Part of a small language model's weights.
Training: a variant of Muon for these matrices, 145M tokens, 8844 steps.
Each number is 128 + 32 x the weight over its row's rms, rounded and kept within 0 to 255. Layers, rows and columns count from 0. The size above them is the row's rms in percent of the matrix's.

# layer 2 attention query, 128x128, rms 0.132, rows 105-127, columns 0-63
size [ 83  99 105 108 166 149 112  99 161 109 178  95  88 116 109  97 109 100  92 110 119 100  97]
[[ 56  75 130 128 170 114 116 118 159  89 130 117 117 181 151 141 137  99 106  93 144 126 135  72 157 135 168 145 138 116 103 129 127 167  86 118  97 114  84 131 115 120 137  95 157  86 145 131 157  23 116 133 103 112  71 156 160  37 140 138 131 138 110 127]
 [172 154 169  91  94 138 199 117 101  83 166 102 186 114 120 154  98  75 111 108 103  77 108 142 135  85 136  67  71 117 132 109 121 222 163 121 114 106 123 162 140  96 150 156 133 117 145 120 105  79 106 167 169 135 110 106 174 125 145 110 136 128 182  95]
 [ 73 132  95 174 121  80 186  99 173 121 101 134 107 142 137 144 131 141 162 131 156 142 168  88 116  77 171 121 128 129  97  92 141 135 163 148 145 133 186 164 154 131 192 169 119 113 127 185 143 149 137 156  92 120 115 176 167 127 142 161 216 125  91  96]
 [128 144 143 106 167 103 136 130 108 141 100 147 109 138 133 175 135 106 132  49 104 159 158 116  89 115 124  87 190 104 151 152  86 112 121  96 102 102 116 120 178  77  91 103 155 131 113 114 106 132 111 159 140 113 175  95  69 191 117 171  78  91 124 136]
 [126 134 139 146 103  83 161 149 120 100 147 141 144  21 100 119 138  53 104 143 186 135 154  98 146 125 151 151  96 112 101 102  68 118 176 157 126 189 160 103 102 153 129 115  83 122  94 155 128 185 128 124 102 133 143 156 129 167 147 139 147  71  79 163]
 [132 116 131  81 161 116  85 115 105 134 189 128 122 152 113  97 122 125 166 143 132 124 128 107 134  83 129 105 121 115 167 180 100 123 122  66 133 155  84 126 176 101  73  95 125 118 116 155  96 157 133 158  91  71 160 166 174 127 117 158  94 135 169 131]
 [ 87 123 131 181 118 137 156 131 145 112 116 135 168  74 161  50 173 133 105 181 150 146 146 145  85 128 109 122 174 107 161  50  94  89 114 150 141 172  86 183 137 128 137 152 167  99 143 129 147 143 152 106 117 151 120 115 101 157  97 147 103 136  76  79]
 [ 42 122  95 165 169  61 138 123 134 181  82  88 114 143 118 164 141 121 104 117 141 131 108 137 134 106  85  94 134  81 130  77 116 161 150 151  63 143 115 106 152 155 151 110 120 143 102 127 116 100 145 151 110 181 149 146 151 168 156  91 113 132 128 154]
 [120 139 118 101 160 161 117 108 118  95 165 134 108 169 197 116 145 180 166 102  94 102  88 136  98  56 135  97 127 141 161 121 152  98 106  44 211 124 101 137 105 110 147  96 106 122 154 102 106 113 106 152 126  99 170 139 173 107 147 160 120 131 148  86]
 [129  89 158 101 106  84 111 100  62 205 114 130 163 136  89 114  93 157 116 140  70 145 175  89 117 195  97 137 175 119 112  90 116 118 163 178  62 156  80 177 161  56 133  92 167 116 142 131  76 141 137 154 112 142 138 126  92 143 117 102 151 106  90 160]
 [ 83  47 130 125 137 112  90 150 180  92 153 116 145 151 157 129  99  83 108 111 101 121 194 131 120 123  96 154 177 113 114 130 102 145 145 109  95 134 111 154  89  79 126 142 136 168 109 114 107  97 148 170 192 154 128 116  17 178 140 123  89 146 114 108]
 [162 132 148 133 136 162 132  96 134 175  95  64 109 155 132 132 146 158 101 170 115 125  65 194 101 176 145 154 163 175  87 149  77 128 121 115 178 129  92 131 108 185 165 139 145 125 124 118 106 130 133 151 157 128 131 127  98  68 162 153 150 107 217 171]
 [134 174 160 139 100 135  60 115  95 160 133 151 134  84 132  67 125 103 116 146 144 168 156  13 149 156 129 135 105 123 145  67  69 125 124  87 124 145 114 140 141  98  90 100 129 121 139 152 160 162 172 133 163 134 121 131  99 132 137  81 127 113 178 112]
 [115 127 153 105 125  95 119 117 128 115 149 124 165  71 137  90 128 120 118 163 134  81 175 114 140 156 103 128 120 163 142 148  85 119 184 128 137 213 168 130 140 205 130 124  96 148 143 138 125 139 156 151 116 136 219 174 127 183 143 114 141  82  77  85]
 [145 123  94 109  56 118 154 131  96 191  62 126 116 123 160 135  89 160 115 175 145 125 145 136 141 159  97 138 112 109 156  78  90 118 143 110 134 166 100  95 121 120 100  88 157 134 111 110 188  93 149  79 104  97 139  96 108 144 147 159 135 105 107  96]
 [110 189 101  66 161 153 203 101  91 116 146 130 129 148 123  85 134 141 136 185 160 186  59 117  66 191  73 128 131 131  92 117 108 122 137 152 134 129 129 165 137 136 145 117 111 128  85 103 170  63 145 130 144 126 112 135 132 144 106 143 118 144 113 155]
 [140 112  69 144 128 130 128  76 111 100 118 106 167 171 149 161 163 161 127  84  94 128 105 154 103  87 101  64 135 128 191 108 129 131 104 150 143 122 113 154 110 125 128 120 137  99 111 138 144 109 153  88  76 119 147  77 142 129 149 106 105 146 139 112]
 [146 152 153 150 180 170  78  71  80 129 200  79 159 138 164 131 130 115 147 133 128 167  65 145  45 173 119  84 122 134 154 154 122 180  90 141 165  96 212 134 138 133 125 158 113 118 100 108 124 128 166  97 147 146  93 125 103  85 155 143  95 175 125  52]
 [ 92  73 133 124 105 112 154  44 111 117 112  75 106 170 151  72 119 152 150 121 145  34  87 117 131  86 183 136 103 178 127 116 129 175 134  90 229  95 174 125 117 125 171  97 134  87 123 145 166 128 142 192 106 140 106  92 149  91  86 141 150 133 186 149]
 [133  69 109 138 130 160 100  66 154 144 111 134 109 112 149 114  93 137  90  97 104 107 120 159  87 154 103  77 177 169 109 107 167  69  77  42 147 124 112 125 185  92 101 124 102  80 104  74 130 157 103  77  84  91 129 106 149 149 132 154 124  85 142  76]
 [148 137 118 141 130  61 158 115 114 117 124  60 123 157 147 143  63 172 141 103 121 134  61 145 124 120 164 137 116 102 123 112 164 103 104  97 173 124 172 103 119 151 127 151 130 134 116 107 119  31 117 116 124 146 119 111 211 126 108 130 177 193 174 142]
 [133 208 147 132 120  98 108 195 122 129 147 156 156 108 108 163 146 115 114 162 161 147  89 131 136 156 130 130 199  94 154 141 105 162  88 132 119 104  78  91 115  95 162  84 150  98 149 131  89 116 123 112  85 161 150 139  95 129  97 128 104 185 144 140]
 [165 198 180 223 103 115 113 175 143 113  74 163  81 117 125 132 103 135 119 202 154  79  85 124 115 115 130 155  79 135  88 119 131 139 113 139 138 102  88 120 104 152 128 138 140  93 159 162 111 178 138 145 111 170 191 162  57 140  73 165 120  97  65 140]]